config = dict(
    num_hidden_layers=8,
    hidden_size=192,
    num_attention_heads=6,
    num_key_value_heads=6,
    head_dim=32,
    intermediate_size=1152,
    vocab_size=1066,
    hidden_act='gelu',
    norm='layernorm',
    norm_place='pre',
    norm_eps=1e-05,
    positions='learned',
    qk_norm=False,
    attn_scale=0.177,
    bias='none',
    tie_word_embeddings=True,
    parallel_block=False,
    extras=['capped logits'],
    init='trunc',
    init_std_qkv=0.0339,
    init_std_o=0.00846,
    init_std_up=0.0339,
    init_std_down=0.00346,
    optimizer='muon',
    learning_rate=0.00649,
    lr_mult_qkv=0.4,
    lr_mult_o=3.0,
    beta1=0.9,
    lr_head=0.0188,
    max_grad_norm=2.0,
    warmup_steps=200,
    schedule='wsd',
    decay_fraction=0.709,
    decay_shape='linear',
    final_lr_fraction=0.0,
    batch_tokens=32768,
    max_seq_len=1024,
    doc_mask=True,
    train_tokens=200400000,
    max_steps=6116,
    dataset='wikipedia_en',
)
Each number is 50 + 15 x the weight over the matrix's rms, rounded and kept within 0 to 99. Layers, rows and columns count from 0.

# up: layer 3 MLP up, 1152x192, rms 0.0769, rows 107-124, columns 0-191
# down: layer 3 MLP down (transposed), 1152x192, rms 0.0296, rows 107-124, columns 0-191
up107:45 57 15 71 37 50 42 60 28 71 18 72 41 53 64 42 41 44 38 54 57 11 55 63 53 20 46 25 45 30 53 56 41 45 66 47 47 13 51 55 30 87 58 45 45 44 46 38 91 50 37 64 31 79 49 50 51 62 51 27 66 54 33 69 52 59 47 54 54 52 31 49 74 35 51 48 31 50 48 46 07 29 59 46 40 32 39 42 66 56 63 62 59 65 24 44 45 50 57 55 41 60 70 38 99 52 35 46 68 66 75 57 26 48 38 68 89 40 60 49 80 67 30 48 42 63 40 36 56 38 65 69 71 65 99 62 61 51 54 19 36 55 58 42 31 51 39 57 50 57 75 41 40 38 39 35 32 48 21 72 58 77 29 63 70 61 45 61 35 34 32 31 67 74 68 34 42 33 79 42 20 43 22 62 45 27 33 55 49 37 46 59
down107:72 42 78 51 52 59 58 76 11 50 64 51 85 37 69 60 13 41 63 41 59 16 20 66 64 52 51 48 22 68 69 36 63 54 37 36 41 53 35 26 70 55 45 70 54 76 46 68 44 17 46 43 52 27 45 32 23 56 52 78 46 39 34 33 58 58 69 22 51 55 63 56 26 45 56 68 61 99 14 47 73 54 65 53 70 48 49 69 62 68 41 41 56 50 78 47 48 38 25 59 46 44 58 67 10 27 63 48 57 43 16 81 56 35 37 27 54 48 53 58 70 43 63 90 40 62 66 13 27 71 49 15 46 36 46 23 67 25 75 72 52 21 46 56 44 42 59 72 47 54 35 63 57 49 53 34 44 67 32 62 32 84 28 70 41 31 21 20 49 37 79 02 58 39 59 26 64 30 50 69 75 57 47 49 82 66 46 47 44 66 55 57
up108:40 31 31 58 79 49 70 33 46 48 68 43 71 69 05 20 60 72 55 39 51 38 58 07 31 45 64 59 51 53 59 46 74 41 59 46 47 48 48 44 36 70 69 20 47 60 28 69 37 34 62 44 51 48 41 50 38 60 77 67 27 77 51 66 41 46 57 62 52 58 50 60 41 69 54 60 62 49 42 08 62 23 63 40 68 53 38 52 53 43 36 43 57 74 64 64 39 89 60 57 41 70 63 33 39 36 54 58 38 66 49 69 77 49 65 47 25 43 60 35 72 49 50 35 42 33 48 73 36 68 39 35 33 55 57 57 62 14 59 43 55 45 68 52 84 64 65 58 37 48 61 81 64 39 61 47 47 22 23 32 36 56 69 51 52 60 50 47 48 43 46 44 46 63 14 36 49 51 55 41 39 33 56 43 27 44 53 24 44 55 48 40
down108:61 50 66 49 70 40 29 42 60 47 70 41 64 39 49 61 64 43 59 43 50 60 58 57 39 38 44 24 41 23 20 52 66 58 37 49 63 63 65 66 60 51 42 51 62 28 73 64 33 59 36 87 45 26 50 65 67 30 36 45 49 58 62 09 47 42 57 44 59 61 62 40 67 61 48 42 25 35 43 73 28 50 43 77 46 48 46 68 69 50 51 40 37 44 35 51 47 56 42 58 87 48 59 83 71 69 43 58 72 52 36 22 22 40 45 58 79 48 36 77 39 35 62 43 44 48 63 59 90 18 45 64 58 23 44 36 73 52 47 26 43 46 28 69 37 44 44 31 59 35 25 38 68 51 66 52 25 36 60 43 43 51 56 63 74 46 65 30 28 65 49 35 48 56 34 51 35 32 71 42 68 52 69 65 33 63 41 74 35 39 52 51
up109:82 77 48 37 68 63 45 34 50 76 51 51 58 53 83 34 60 48 62 39 35 34 39 48 30 43 30 60 50 32 48 64 18 46 48 56 62 56 32 59 64 36 66 53 64 50 58 72 41 70 26 56 79 69 35 50 37 29 54 70 54 30 62 62 54 31 54 61 44 42 64 55 70 43 43 56 25 35 64 49 50 76 28 22 42 42 45 62 61 31 49 46 36 27 48 58 42 60 54 26 57 44 45 60 74 58 62 80 63 41 58 33 53 37 63 47 50 18 45 64 64 54 47 53 43 31 57 69 70 42 52 34 47 56 64 44 47 64 70 41 61 62 49 72 57 50 65 35 46 67 43 52 44 41 59 51 42 48 53 28 50 51 40 51 56 00 49 20 45 72 51 34 47 60 79 34 76 70 27 47 16 49 37 65 58 52 27 36 64 42 49 72
down109:48 59 49 60 51 47 45 55 41 37 53 38 46 58 44 54 43 71 35 72 52 49 35 48 55 63 59 48 43 76 49 60 56 54 46 43 26 34 66 37 70 56 06 39 43 49 47 54 60 54 75 48 56 23 28 48 50 68 33 36 50 46 28 55 68 52 58 36 51 81 38 57 31 50 60 54 69 46 47 49 70 64 51 32 69 45 54 65 52 66 44 64 47 65 65 55 35 36 59 31 23 43 39 36 44 80 80 66 56 56 29 47 36 57 42 31 48 48 48 62 61 60 55 36 42 54 54 39 55 29 48 56 65 88 62 29 70 52 60 52 27 58 70 50 44 43 14 51 49 22 48 82 58 46 47 48 50 61 41 52 46 88 53 53 42 47 62 38 35 61 57 53 76 30 30 38 60 49 32 72 67 48 45 03 45 26 60 36 41 56 55 46
up110:65 58 34 43 42 37 36 63 65 44 42 58 48 67 43 26 58 50 38 66 28 53 43 54 76 51 38 47 43 60 47 55 75 34 81 59 65 31 41 18 68 28 47 48 76 49 32 32 07 20 62 11 49 62 49 80 41 49 53 47 72 42 30 48 45 36 69 53 47 55 63 41 63 42 50 38 22 80 68 69 34 54 47 64 46 47 19 64 50 44 25 99 62 74 52 44 58 65 47 44 49 50 57 31 79 73 43 32 39 58 91 54 51 44 40 61 38 44 56 44 71 55 29 44 51 41 57 57 48 34 58 38 47 45 37 38 36 41 57 40 33 70 49 53 71 31 53 50 71 42 21 27 39 51 43 47 81 29 75 55 51 42 59 48 36 41 73 55 67 48 17 30 37 29 78 60 50 54 45 61 42 98 75 80 52 76 38 65 34 62 62 47
down110:65 47 53 22 49 51 49 42 62 71 24 36 43 49 51 50 63 68 74 49 57 45 56 57 61 59 82 51 67 38 58 73 29 41 62 48 66 29 48 20 85 43 29 60 38 29 34 59 19 28 66 64 47 25 64 34 44 42 65 45 60 66 40 65 75 30 34 65 47 26 39 49 43 37 36 20 22 24 80 46 51 60 36 60 53 55 43 62 52 50 48 68 61 47 52 79 80 54 51 43 65 45 80 33 43 44 57 25 62 26 41 64 76 54 47 70 29 37 75 61 37 34 60 48 40 74 37 37 23 41 61 69 29 30 30 57 33 65 36 69 56 75 37 38 77 53 57 47 55 23 38 49 61 48 45 56 21 40 57 46 33 59 48 15 60 60 65 66 44 35 46 40 16 71 72 53 58 60 64 31 59 71 63 55 35 77 62 54 29 59 49 63
up111:34 43 52 33 31 22 55 54 40 50 24 00 55 59 49 23 52 49 55 47 27 62 64 75 62 53 57 38 54 42 40 63 47 42 46 32 52 69 82 42 63 37 53 57 37 50 49 65 23 36 67 38 35 46 37 48 73 51 61 48 65 47 59 58 57 84 64 00 70 46 48 49 25 32 55 68 73 40 54 47 53 56 53 53 32 73 53 82 27 50 73 46 55 37 30 53 44 61 49 26 42 60 56 55 42 52 23 49 45 42 60 60 41 38 63 58 65 59 72 43 41 50 72 51 24 52 69 50 50 44 67 47 48 54 26 46 67 69 74 35 70 36 58 57 49 54 31 64 64 38 40 57 48 43 60 82 36 50 59 45 38 76 50 40 58 20 68 41 50 54 60 32 61 74 50 36 56 41 05 61 79 66 62 47 39 41 89 51 56 45 47 48
down111:68 69 31 45 20 44 62 70 20 67 41 49 93 75 58 68 35 45 42 36 41 34 63 52 33 33 56 64 35 26 50 44 65 57 33 58 53 71 42 51 49 69 58 44 64 46 62 35 36 89 37 55 48 50 37 27 39 57 40 68 74 65 75 39 48 46 43 35 60 46 53 34 44 42 54 51 39 22 31 40 66 62 53 33 53 30 59 58 50 49 80 74 46 57 43 80 58 43 34 51 52 24 34 36 57 35 39 58 62 75 43 25 40 38 43 44 56 43 74 71 50 75 50 65 39 65 37 49 49 26 68 43 69 44 39 48 46 29 32 29 30 47 50 41 82 48 19 12 26 23 43 66 48 49 40 55 30 28 62 59 83 48 64 67 49 55 47 36 75 46 31 49 71 70 70 42 20 47 61 74 62 55 47 68 56 29 67 63 66 62 61 68
up112:70 41 47 57 43 43 53 56 27 60 34 53 43 25 99 46 47 48 38 55 40 40 35 36 35 62 43 47 36 29 54 75 75 42 64 47 46 17 54 60 48 78 23 56 42 77 50 61 41 67 43 46 36 61 50 58 60 68 45 32 43 19 77 57 57 46 66 55 30 42 29 67 75 55 33 54 41 52 39 53 28 48 58 27 38 61 66 72 30 42 67 59 26 30 31 82 46 42 33 61 55 52 46 48 28 58 74 68 48 76 42 52 76 95 53 38 65 44 66 28 38 49 62 69 36 75 43 54 51 35 73 66 54 39 60 47 64 40 50 52 37 40 61 61 53 67 57 29 38 43 72 37 20 45 45 62 61 14 36 50 24 70 67 63 14 45 41 99 58 33 32 43 68 51 48 50 77 78 58 66 44 53 29 62 51 36 50 26 29 41 56 24
down112:67 65 60 49 71 58 64 22 56 39 43 44 63 62 72 19 53 22 41 23 79 60 70 38 50 45 46 60 80 41 66 40 41 21 42 72 58 42 38 36 53 30 70 65 68 66 53 41 60 59 38 21 70 59 31 65 31 25 68 46 47 45 16 46 47 55 50 35 33 70 47 44 16 35 52 63 73 64 63 50 94 37 29 56 49 18 37 47 54 46 53 47 48 40 56 41 76 55 51 73 30 75 34 38 32 49 46 28 36 49 94 51 62 39 38 38 27 26 45 80 63 29 45 41 52 39 90 53 48 70 52 41 76 55 53 62 39 75 50 92 39 56 65 51 42 68 60 78 55 64 46 49 52 52 11 47 43 92 33 38 46 51 60 57 47 37 49 36 41 42 71 25 62 70 50 37 54 47 41 58 43 51 36 37 44 46 13 08 53 80 57 75
up113:51 69 32 35 48 48 31 34 70 61 57 60 88 65 33 64 35 41 52 61 37 44 75 49 56 23 51 46 32 79 69 56 46 68 53 49 29 62 69 31 39 60 57 31 50 47 59 47 61 59 35 48 49 45 53 39 49 71 44 43 57 23 55 77 44 40 69 57 40 38 43 65 47 23 59 47 51 28 50 33 71 50 58 37 47 66 73 59 43 48 64 60 65 49 46 21 58 56 56 66 32 55 55 23 36 41 64 53 67 39 51 82 63 46 30 48 51 65 46 62 34 65 46 56 47 33 53 60 57 33 51 21 38 48 57 24 55 40 60 59 80 37 81 42 59 60 43 41 29 34 37 54 60 57 33 62 65 49 58 51 41 45 45 16 54 60 54 47 64 39 49 71 31 74 43 42 53 41 45 75 53 53 56 25 25 44 64 41 56 34 27 54
down113:56 51 58 55 68 40 67 65 47 21 37 51 23 48 35 41 51 55 53 36 55 58 50 53 66 61 58 49 61 27 31 47 35 48 50 48 41 62 68 45 53 39 20 56 44 53 67 73 39 56 69 38 34 56 47 49 42 33 74 45 60 62 52 34 61 44 67 35 34 24 36 32 49 70 37 68 49 60 30 41 31 39 36 64 41 20 39 14 44 49 32 64 70 46 57 84 74 48 44 36 71 57 61 65 46 51 49 51 33 50 70 44 38 24 48 26 65 24 36 63 43 40 63 64 44 61 52 22 59 62 34 45 80 51 38 79 63 33 71 65 50 30 30 28 62 25 56 69 75 57 88 44 48 40 33 27 47 54 46 35 39 62 42 71 41 50 45 47 69 51 49 81 55 33 84 51 38 58 38 45 71 37 38 84 71 66 57 50 74 40 76 74
up114:88 76 76 62 21 16 49 67 48 44 47 56 25 42 83 60 48 55 83 34 33 62 54 55 30 60 53 44 30 37 16 34 31 56 30 46 35 50 20 51 46 60 47 76 55 64 71 33 94 52 64 33 47 27 61 65 64 14 34 62 49 53 67 45 53 45 82 26 75 63 59 46 54 63 35 69 58 57 63 58 51 45 62 31 69 63 49 49 66 41 29 51 44 77 63 86 46 35 40 71 69 57 69 41 42 52 65 63 54 32 52 48 47 27 40 38 52 29 42 53 59 65 56 35 64 71 58 49 59 66 22 05 39 46 48 25 55 69 25 55 51 38 33 34 61 19 66 40 39 35 59 65 52 55 37 45 52 57 25 66 77 52 56 27 13 62 56 51 45 59 40 37 22 48 66 53 35 46 47 39 63 44 12 29 70 80 34 45 35 52 67 49
down114:54 13 54 40 48 74 60 36 49 78 45 35 75 38 25 46 67 51 32 68 81 24 55 82 42 60 18 49 64 18 58 60 25 43 46 47 48 40 48 54 72 21 45 21 46 67 65 36 87 73 47 43 74 40 42 43 61 73 37 44 42 73 25 29 73 59 46 68 27 40 38 44 64 65 65 41 44 45 69 51 56 54 16 50 33 07 48 41 68 72 63 54 36 56 60 50 67 47 52 56 75 62 27 32 60 62 45 32 51 65 31 57 47 63 40 46 47 55 08 20 47 50 55 64 44 70 53 51 22 46 52 70 53 73 72 58 64 68 44 37 66 63 42 74 27 52 21 35 34 47 62 54 39 47 51 72 82 53 56 30 29 19 33 58 39 32 59 45 28 43 19 63 71 56 42 56 64 56 50 78 41 47 61 73 47 56 72 44 46 56 49 54
up115:20 47 47 65 51 59 38 70 45 53 55 36 52 37 51 40 51 67 53 53 42 42 45 17 67 54 56 45 52 41 63 58 42 39 07 51 37 39 36 64 65 85 45 58 38 59 53 39 99 36 61 52 52 64 66 47 51 46 39 52 58 79 38 30 52 39 44 55 62 56 68 50 52 31 34 45 51 34 44 28 48 46 48 27 24 64 28 61 65 46 47 44 57 47 44 39 46 75 34 49 47 49 38 39 48 57 27 51 48 26 62 71 45 50 47 83 46 48 40 45 59 66 55 32 33 72 60 58 55 48 69 57 75 43 45 27 54 91 70 72 49 59 65 31 56 51 52 48 59 51 38 35 34 44 74 42 30 50 53 63 81 51 78 34 44 65 55 48 57 54 54 49 61 73 26 38 42 48 42 36 50 50 72 37 59 39 44 31 41 35 62 64
down115:65 64 40 23 38 49 44 47 46 12 35 36 44 51 44 84 69 29 57 42 50 62 50 64 64 53 53 57 50 51 51 44 30 48 74 57 62 76 54 54 36 30 67 55 70 32 36 44 38 69 44 66 65 62 40 58 49 48 53 18 36 34 62 49 53 60 56 63 32 52 44 56 51 53 58 77 40 57 54 55 51 54 50 55 44 70 33 41 49 72 56 53 50 39 51 53 41 27 76 45 55 46 33 22 56 54 56 41 42 83 57 55 40 57 37 41 55 51 47 61 49 43 59 69 56 40 41 38 28 28 16 39 41 38 51 68 36 46 57 43 63 43 78 58 37 47 60 60 33 42 64 30 78 37 56 58 57 69 39 31 18 48 34 74 54 56 69 51 76 33 48 43 53 57 51 56 71 44 51 53 34 56 38 56 49 53 49 50 52 43 54 50
up116:29 41 54 53 57 43 56 48 55 60 50 41 49 43 67 28 41 62 71 40 45 48 25 77 63 46 58 51 44 59 41 36 87 39 40 42 26 60 47 39 58 39 35 50 30 49 60 99 30 33 65 28 34 67 64 56 36 68 46 60 25 70 59 24 46 71 65 48 47 45 43 50 52 56 56 47 47 64 39 46 53 23 53 43 59 65 55 50 44 77 43 32 46 31 48 87 44 40 32 48 50 41 60 64 62 55 31 26 72 29 36 49 58 93 29 63 44 54 46 24 54 66 41 61 74 32 63 54 70 46 42 30 60 48 29 56 74 38 68 46 83 53 24 54 44 21 72 65 21 40 72 53 56 24 65 59 32 70 61 52 25 75 68 53 48 64 32 48 38 62 38 40 25 42 58 59 41 80 61 41 49 45 99 65 27 71 38 45 62 41 67 62
down116:65 54 49 32 38 75 25 62 55 65 53 72 54 51 64 51 33 26 64 47 39 49 39 37 35 47 55 45 60 52 43 52 69 53 55 69 70 25 43 55 74 40 69 73 52 32 60 00 57 38 47 61 59 40 61 60 34 28 53 31 28 26 46 51 35 78 42 70 28 16 50 62 61 42 61 52 64 49 62 73 32 53 40 61 55 42 42 57 52 43 41 79 47 99 68 39 26 67 72 29 37 30 64 48 24 51 50 40 57 48 43 48 66 49 56 69 87 46 43 71 65 23 51 57 41 53 35 44 55 53 62 80 62 75 39 67 32 52 28 81 42 48 65 37 67 44 47 30 60 49 50 33 43 61 34 42 68 49 49 72 49 43 40 59 28 84 37 74 69 36 57 58 52 59 32 39 33 20 52 27 47 54 45 28 52 21 34 43 27 66 40 59
up117:48 51 65 68 53 97 51 49 45 68 39 24 45 39 37 22 33 45 67 49 45 60 74 36 58 41 37 57 50 49 40 64 31 67 54 48 57 69 87 64 66 72 61 55 48 71 58 46 68 41 37 73 52 40 57 74 64 35 33 46 31 51 47 38 50 45 79 65 50 46 57 24 50 40 50 56 42 17 24 33 74 31 39 51 39 49 81 31 31 32 56 64 82 32 51 27 67 59 50 64 67 51 69 55 44 35 58 73 49 27 54 44 23 30 53 77 20 63 43 64 89 47 39 36 31 54 57 38 54 65 60 71 36 36 47 46 48 61 59 61 47 58 28 24 40 36 53 71 66 41 53 49 61 37 48 69 62 51 43 34 29 33 71 63 32 63 57 40 26 69 49 62 33 35 77 28 46 42 63 28 50 54 46 49 41 66 28 75 22 30 53 50
down117:34 47 45 60 46 24 81 66 48 58 64 56 45 51 66 55 67 60 48 72 57 24 52 70 59 64 57 57 38 21 35 37 52 48 59 54 56 31 58 43 21 69 40 37 33 66 35 37 59 55 35 31 46 48 36 38 74 51 79 34 61 56 59 41 51 54 62 48 89 68 34 49 74 63 57 31 87 62 60 50 48 46 63 46 53 42 38 27 56 53 67 51 36 59 41 58 45 41 27 65 34 54 39 26 49 37 55 28 51 60 58 42 84 40 71 48 36 14 50 49 70 26 77 51 49 34 18 63 08 52 45 52 54 64 63 49 55 42 49 50 98 59 90 53 49 64 54 41 55 43 62 39 39 29 55 49 35 50 51 36 40 52 38 67 44 61 31 31 43 37 54 65 36 46 28 60 58 41 66 63 42 15 51 79 46 61 64 42 63 47 54 42
up118:41 56 44 65 59 39 30 49 49 66 70 60 81 46 58 63 43 29 43 56 37 50 55 36 45 32 30 53 50 47 04 39 41 30 67 37 49 46 37 56 44 55 52 56 29 49 52 76 64 22 59 43 52 55 44 50 47 56 54 46 41 44 67 40 53 69 78 50 52 68 37 47 38 68 63 23 44 34 30 70 27 26 47 27 41 40 51 16 56 42 59 25 14 32 40 56 49 74 81 62 46 42 64 75 52 44 61 39 62 51 43 47 51 65 45 35 50 63 66 82 83 61 51 62 32 78 43 36 52 41 53 44 78 63 69 75 27 37 48 60 54 60 60 42 42 57 45 48 37 58 39 49 51 63 56 58 56 67 62 37 41 27 62 85 32 52 55 38 47 39 60 77 53 52 29 46 36 60 46 73 67 29 26 63 71 46 64 46 46 53 70 47
down118:43 60 55 38 36 51 56 80 39 68 69 44 53 43 64 35 44 57 74 10 58 52 43 55 64 67 53 50 00 38 67 18 74 44 28 40 69 51 64 62 48 72 71 41 47 56 29 54 69 59 37 57 44 54 50 40 37 58 48 57 42 30 15 42 48 37 16 36 25 61 56 68 47 69 35 46 45 71 32 65 39 13 65 46 41 25 51 57 66 37 86 41 36 26 68 67 48 63 41 75 61 41 44 56 62 50 28 63 57 57 48 51 56 43 63 33 59 55 55 52 52 36 56 70 45 42 41 79 52 76 65 18 30 43 43 31 52 68 55 68 44 81 55 66 53 63 40 34 34 20 39 18 26 66 40 30 52 47 55 51 41 35 87 53 67 50 65 65 52 46 61 43 64 68 42 30 44 69 37 51 60 47 31 56 52 74 20 56 51 59 53 36
up119:47 46 55 60 49 39 52 77 56 55 45 34 61 61 28 32 39 41 28 37 36 40 67 37 78 62 36 35 64 69 73 40 41 44 48 07 33 49 66 60 49 45 57 39 71 44 37 84 31 23 45 73 49 38 69 41 40 46 77 23 58 53 48 35 75 56 70 45 50 23 38 74 32 29 50 38 62 96 69 71 59 55 74 31 56 49 29 54 37 40 76 43 80 57 59 48 46 53 37 45 65 59 50 73 62 42 52 52 49 36 19 26 06 45 62 30 39 77 67 48 49 50 32 76 43 35 45 35 28 37 67 48 48 88 62 64 40 45 48 27 14 31 41 58 38 23 55 49 55 26 47 57 55 44 61 44 64 67 50 48 57 69 63 64 29 72 29 34 16 39 12 89 53 42 52 54 41 32 30 59 69 66 36 69 53 65 62 60 88 59 64 71
down119:69 58 60 64 33 50 54 53 53 49 29 55 51 45 41 67 62 55 63 47 43 64 35 66 57 70 66 22 63 46 40 51 47 51 49 65 32 39 48 29 37 40 32 56 45 41 76 11 59 24 44 40 79 69 52 50 50 39 59 67 29 51 52 60 65 68 51 81 51 64 70 68 48 34 57 35 41 46 59 52 17 48 69 73 64 48 77 51 28 87 28 53 60 71 84 50 74 62 70 93 76 42 71 20 52 30 38 35 69 42 39 63 72 13 11 58 77 52 64 46 61 35 47 28 71 30 37 39 55 41 57 39 21 62 49 37 44 54 87 43 49 47 39 55 75 54 70 25 29 31 33 69 52 26 29 32 92 81 17 38 46 58 37 10 83 33 58 43 29 23 72 40 30 55 44 62 58 36 49 51 49 62 41 36 52 56 24 45 49 48 43 35
up120:61 46 50 15 35 45 40 46 39 54 73 45 58 78 62 34 64 48 19 55 59 47 33 41 45 51 60 68 26 32 26 81 44 44 64 67 92 57 58 19 47 49 41 31 33 62 59 63 21 76 63 58 71 70 35 55 21 55 64 61 70 21 64 51 71 41 84 56 58 46 61 30 52 51 43 45 89 48 57 36 66 43 11 55 79 42 60 60 29 42 49 70 16 29 40 68 64 91 42 42 25 69 37 60 43 95 33 51 63 72 77 65 45 40 59 33 64 39 45 59 75 55 57 30 49 26 76 70 57 50 22 61 32 73 53 26 58 03 72 51 49 52 39 68 66 67 38 37 40 67 30 47 57 29 43 34 41 27 08 40 53 52 83 48 39 54 40 25 29 75 72 66 52 74 46 45 47 47 80 34 70 52 56 60 35 44 30 56 51 17 67 35
down120:75 60 71 48 73 51 66 66 25 63 76 43 45 37 71 80 42 51 42 50 50 35 82 64 38 23 46 46 65 44 61 49 62 36 61 70 55 07 29 89 58 74 40 59 39 07 38 37 56 48 27 15 48 54 42 68 76 58 53 57 17 42 28 62 60 43 55 62 40 60 58 47 51 59 62 40 35 51 20 50 29 72 75 35 40 73 63 48 47 65 76 44 55 55 48 29 41 38 25 52 40 71 55 50 62 35 47 56 47 43 41 49 16 54 35 37 61 90 72 44 51 37 52 39 58 48 38 65 23 54 71 51 59 30 53 26 45 47 63 32 76 57 74 47 28 42 17 41 72 51 65 77 68 66 50 60 29 87 88 71 76 09 45 55 56 69 65 67 45 33 19 55 39 35 42 62 33 20 35 62 51 62 34 14 14 53 77 52 49 34 17 44
up121:51 28 16 41 68 41 66 61 54 36 45 65 70 65 40 36 70 18 99 66 52 32 37 58 60 55 34 57 60 43 50 47 36 67 35 46 60 68 46 34 29 45 24 43 66 48 87 49 56 40 74 54 60 49 39 45 58 20 82 27 41 60 52 18 44 48 70 55 69 50 65 53 69 45 33 71 31 12 50 46 66 51 36 50 81 50 39 39 20 82 37 36 80 45 62 42 52 49 43 41 16 61 57 20 45 35 44 59 46 29 47 01 64 40 50 45 37 67 56 45 37 42 41 54 62 58 58 45 51 52 52 71 43 63 82 45 49 68 61 50 58 72 34 55 33 55 66 37 98 47 72 35 38 68 34 56 71 34 46 46 33 52 69 61 32 35 56 65 21 70 31 65 55 32 58 54 45 39 47 28 45 34 58 58 24 50 38 47 52 48 26 81
down121:60 38 41 51 40 55 24 53 48 55 37 42 60 71 51 49 40 44 69 58 69 33 43 19 21 79 46 48 62 76 57 37 54 29 39 60 52 16 81 44 56 39 55 57 36 61 60 59 66 40 28 31 56 24 42 71 45 25 41 50 48 42 29 40 47 72 39 36 39 53 52 57 34 38 51 38 57 59 51 30 55 61 64 45 53 63 45 97 61 30 51 59 83 68 30 60 39 60 44 30 44 76 36 50 77 56 50 54 52 57 22 67 38 38 72 43 41 49 74 49 87 44 61 60 34 59 51 23 58 69 34 29 62 68 58 36 47 38 35 56 65 35 78 40 90 47 45 44 51 69 65 58 60 41 57 68 34 11 53 63 19 54 29 36 19 60 61 46 63 51 80 67 60 99 65 38 33 40 50 50 51 59 47 56 54 26 26 47 56 52 55 23
up122:50 41 48 21 65 58 28 22 50 33 34 65 31 70 59 31 86 16 40 60 38 28 44 48 31 24 37 53 64 58 27 31 63 27 40 15 59 94 62 40 43 50 60 83 62 47 67 54 48 79 57 48 55 64 40 75 33 35 84 75 56 25 58 53 53 69 23 66 57 48 12 55 37 54 75 76 57 54 57 59 88 46 36 49 55 45 68 46 54 42 19 20 44 99 26 43 46 41 26 37 64 74 51 69 50 71 46 49 41 40 53 96 83 62 65 61 47 08 57 27 43 42 59 44 15 54 87 66 49 67 45 30 54 28 56 59 79 46 47 64 62 45 29 93 63 45 61 40 22 55 66 55 52 46 67 53 49 44 58 37 66 75 53 41 41 62 62 48 26 54 37 57 38 68 54 64 11 72 27 45 48 42 67 42 49 45 36 41 39 38 17 43
down122:51 63 67 19 28 38 56 62 73 67 69 45 79 21 68 93 48 57 26 50 27 61 36 32 39 63 86 34 58 63 64 55 57 62 82 68 33 48 47 54 51 57 41 42 56 22 76 29 67 44 61 66 45 39 45 52 41 49 64 58 34 23 66 65 43 62 20 68 29 71 45 58 58 31 75 43 25 57 37 65 40 73 62 32 80 80 54 63 60 40 73 15 76 46 65 51 24 16 36 74 45 15 45 41 44 54 25 60 61 41 31 28 22 49 21 56 86 53 70 54 56 30 75 11 68 40 54 33 70 46 52 29 45 53 64 53 61 41 34 48 60 87 63 46 14 64 33 38 33 63 54 28 55 56 26 42 54 82 70 52 46 29 71 51 59 43 65 60 50 31 51 24 36 26 56 38 38 36 53 43 69 68 43 44 65 68 45 35 35 60 39 68
up123:56 52 48 47 56 54 53 52 63 37 63 39 51 50 75 41 40 63 35 58 64 57 34 46 31 52 48 69 66 41 50 45 43 53 38 27 54 35 53 53 45 47 48 42 39 35 53 79 39 60 42 59 65 42 75 45 74 18 60 43 53 41 53 66 59 49 65 46 50 51 47 62 60 58 74 76 54 41 52 80 33 67 57 50 49 52 57 28 69 44 56 41 36 08 59 65 61 60 61 60 46 49 46 47 61 40 29 71 23 59 35 46 47 43 45 52 67 55 39 76 37 56 47 45 49 48 60 37 39 31 68 33 83 44 40 26 62 69 59 30 52 53 75 58 64 60 40 41 33 50 30 89 59 34 39 46 24 60 35 71 83 34 24 53 62 49 62 49 32 46 41 37 61 52 71 37 56 58 53 58 35 25 24 68 15 20 68 30 69 44 59 19
down123:55 52 33 43 46 45 21 64 47 66 29 52 45 65 52 48 54 60 34 45 38 35 41 67 39 38 58 22 37 61 60 71 65 68 43 40 62 32 71 51 37 55 49 41 66 67 58 75 57 23 46 13 26 48 37 64 38 42 51 43 46 41 51 58 42 66 14 55 46 51 38 34 40 36 46 49 51 55 27 45 53 44 59 44 62 39 55 56 37 67 32 51 81 60 55 48 58 53 44 34 59 36 56 34 26 52 44 56 51 47 49 83 40 55 54 69 36 53 50 34 48 50 52 72 43 43 42 66 53 46 49 38 34 67 44 33 87 44 69 69 61 70 59 59 52 43 56 43 38 62 62 47 51 27 52 44 51 63 52 61 35 35 60 53 43 65 39 30 39 41 61 89 72 55 49 76 37 42 46 55 28 68 92 46 69 49 73 67 74 39 42 45
up124:53 30 58 17 26 52 43 42 41 57 53 52 55 21 50 62 34 35 43 70 56 51 54 33 36 52 51 71 54 45 45 51 43 55 77 40 57 33 65 45 95 44 48 47 46 54 57 50 46 36 56 42 65 47 70 54 45 45 53 41 42 33 30 30 42 76 40 40 67 51 49 40 44 15 48 41 48 52 69 46 37 55 44 49 31 40 48 58 50 49 48 65 65 61 59 65 44 47 48 49 42 37 58 18 73 49 63 62 50 37 78 49 57 29 54 64 81 62 59 41 56 64 63 62 70 62 30 53 61 55 41 32 68 48 58 63 48 57 44 50 35 73 39 52 48 50 66 40 48 43 66 28 38 52 35 62 55 48 53 42 72 25 36 80 61 35 24 24 59 49 92 48 48 47 36 47 70 19 50 45 49 56 59 73 54 54 29 30 73 66 47 63
down124:64 61 39 46 45 46 58 53 55 30 30 53 73 44 65 34 61 29 53 65 38 74 48 50 55 31 35 58 55 28 51 47 36 27 59 61 57 49 54 45 32 49 60 74 66 62 49 63 45 49 66 50 59 51 74 86 48 77 36 58 68 50 71 64 61 55 38 38 63 63 39 64 36 53 49 40 76 73 69 46 51 51 55 63 60 57 58 43 52 25 29 14 41 57 25 14 47 31 16 32 43 45 62 66 56 17 78 35 54 51 48 43 43 58 55 55 64 58 61 37 40 55 37 64 58 81 80 45 51 51 55 49 38 66 54 41 15 40 24 35 59 48 80 34 45 43 48 38 42 46 59 98 29 53 48 26 33 54 49 47 33 39 50 39 50 57 64 34 79 50 59 52 50 49 43 44 57 27 41 47 63 46 38 40 29 61 60 61 40 40 69 63